Weights of a small GPT-style language model, trained from scratch on English Wikipedia: 9534 steps.
Each number is 128 + 32 x the weight over its row's rms, rounded and kept within 0 to 255. Layers, rows and columns count from 0. Numbers have three digits each. The size before them is the row's rms in percent of the matrix's.

# layer 2 attention output, 160x160, rms 0.154, rows 0-34, columns 0-79
109:091121090141144138109160138129157072165082095130041215153174182151197115123127153123133090140074116112121140112051130164053137177111108180123113133102118101132097097143153163142112084122151101130097155139137131069146143115163185119098103065
108:097105109110135134131139102152120120110166134113106095140140093112119148155138072076181167134115118121143093111180097193135114123111127075127175084095161156167100072121136138237134132118154165153168146189181043135130175109137158114124137115
086:137127197142116148105117138158080139145113166136113124178169135201117123169136139086097135113156102129063156054108141110179079144068158142221183113129090147161120161105134119135143166149126073157125164074104105172125086104128123104119172140
104:143150131148143140148123137152133131116138108095150081158176183133114114114103115124086160058122072126100110145129180122098154101171201147082105127167112053102142150125086165118110127175112151188083125101087154095059133068131059169076116131
101:101139167085147127141157157126149042133114137171096100093116095125131144152140128114186096117111109094123043160151144153050119112105111068119119131143164082148143115087129139143165131145105143144117085136080082060061203154226151088112140117
095:121067099136176097129126093141120136145149116149081130110076103151135059143156102144128092069089098146167126115160079120146135162110101107127114112113120118157095098135143091095112147152065128115161132126177144082140169077162168143149159076
098:147141067126168177194163125121144144123120118081158149111160097144124109099111166167122139105160131088183124079120121112175091102093130109139193098164168186128104145135205133130072111165161165122153123182070118137169087163148127096187133147
103:129094147081132119163063139113081126124098121135089148169077084103126140162148121125122069107112154133064099113163107145090194137121114120151138147121069167157140116130113098104179129139112123141151150179183140187116125155145170156149160086
108:100135094079114113146130107116123129184150124124105113106153189162169123151126143130147149159162167143127119134106138133112109089180135168111172084130209119147151104146100103114093171172063095149163124128181152113096120140116143133019085184
102:116153136113098163141201110115120103150081138177178181098156200138138150159149123176148118158102107152105159121162158171181140125130177099100097140119148083144111138077120148095101153147147202109144116148138098047131124147099082091140182178
091:123112127095136098141082144175065116084092133153174129136118098095144095163143128121137187132139159097158148224101117160132156134119142160098135192056133064055163086155107190128084161099079227084127105137125145144167154072093125123191103148
099:178144178120169139116143186180120138116032124156126195155135129115102170148113160162079141126087124108115144071191124107135095154156114157188100087125122152116161153140120137079103129152148137119085099163167135188164123159104073140135152072
103:091082160155151138160125204073075128081109137153111145103135067186071131121099079155095081093144119178173113084109088150107168102123080152181139153161132107143148161123156136146137100177146152142144158127130127061157060122221146129153119111
126:159096130120168090131120112116199125163144094158199068156155125124129072080083177098162153093114125170110104146145125158085110135141109105111145162132113159116097124106104101149167188123129130159113199160087154163133168165151090115137100141
097:115156086134151111099090157104160151129080124141144128180129071102134135125103124099173140107094099106158123051099120151156158109123135093107188136146109125091134154123121177129084124164148147100088052170099159089127127115080135150186111210
097:134122071129147101123149123167124147115111153106156152088143099140157104131166130113091100153107165109147123096068149155184116181067147144085129149123070065131089064122099094100165147160165143134183131141162165126102153093106124141168050144
103:108112207090128104125147153060078121131137103154124178118096128159147145057100165128125072156065115199074108150118153161118168121121146145178143100046135189105106146083160121090102104188107112149139185086153119150139103119179112147163077159
104:099098115160156099139157119154203075101086122145123178102152136174131111095167166076127145109107147069160136108112178065183104094080159146090150133161110186147112117109164185173135097112118126082091085132192092154102111113150156190152072117
111:104143127115127131149105159152126090120172146136160113106095122139183124081138135167153196124140128193155235118122178158117082097211102174067084162120093064175117118144098083151122109071092166140106159128137109134116108121120143130081066141
092:103149148132091132117127111125083090100142130104130117075076097142171101071138179112073121094131121130141213145093145148062169122169126059063137153146072103080104149105185157058153155158129165149189101158161148082127169093095118124168185178
095:150128136174166153145109092096100125151147185168070153092134110138166117054164175078100166126143106138149039130116105138132049096186080202099115180145148080146099155122163150073122126122111144176132086128094120093085119136107146160145123116
099:100155100133086097074182121158119193153137126128197150181189123099128175107131100074115127131174170089135143148127131069105128131125141164117175105141111096101124143127078141107041123186127110136099115116095126176116102158094066141142131170
103:122119145166105130155133148115108144111113143094171110119088131125181150123191128083098127151137116113169154159081095083180171106121120126170115113115124223152093157192094161126146116092165146152135157074078172175174036128127140169194200171
102:115103155139183163148126088135155113128109117153130104143112098138085123122149158163166142123116142080197131115086153079162097091185078070084169146128136118077152192086058184071161111165174034056162114129146123146122109100132191110166107089
097:142085059157143172072083112164109125090174153112107124126123117086162128102166102069075090148163080158184060054189124112137138171113125159114110133189127132098092106116157104141131117170100108079107103131092103159145099126097125196101105164
095:089173076134156127149121102152137112083094162118141156055125103128132154190142085152135148095109113157132167110131141120101053132122160095079116148033206090143145103112098124139151134129141160106086167160086111132157137137219161139134103100
100:131158048158131126135092145114155130148161100173107098114145119122102134099160177126081136145182109098136114121068111103114136096168126087119160156124139152112108173145075078073164157132096158150075177113165135093101112136071111039167205102
094:144140108145149137161125139119128121097160136099100116114106085177164134123148139122133117104174094142132206177135094173104130103079151121104121188081154096077119095104170159162142084192072124140144077159041152120138041063097129109175087124
133:124158152085110075114170091178093142133087087135131117102129114112101156173087120115141102130129144132087050103144095146112138088127117149146094059167109099148130113120146186112124082090080147094068055173148104079138134123108120060130150110
092:163143186127126084147146112170090189149138074112173101143135155077100130059172136150131092131155154126102160105167104166112136180107191097150052134092115180142188172121123168070110123112091111144114098108140094100127123091139024124166165106
101:098087125112113123054182124177139184129163180131127109055129135115107156101091138115138184152109100178061106142145140161129130152128097118026120135113122128119125087113167138154177098128155178215152121129119109117171076099106113144063167107
115:120126154126079133170157135102113140140118065102132191128121062084138130105158146149141133148126152101099061142093104087167110159163145138160068102084103131154093136100156118152175140111079120114149126114187103100128128209090079152144114158
094:127129132110153176152119121110081130125130092170095140121145133145146095121145121110122124194113073142101115109077091092168158084111076068091134134109147116072121170164119043139120141125129175048100135130085122153150085142144087101124129075
091:136115116147137102142127094118116112094136191099148113043124125115163148137177191104196170146109145120079100143135120179100119124143107155109202110062142110105154108101151164126162126127136071139091135127190119206123197140155111173123132133
099:130131131136125144122081118115094162155121124138156125102112191155117124132109128132118137113076099183159121141168174099084124133119122132124130072126166091112146120149173194204094117138127146126110122147127116133123107176199194135196114036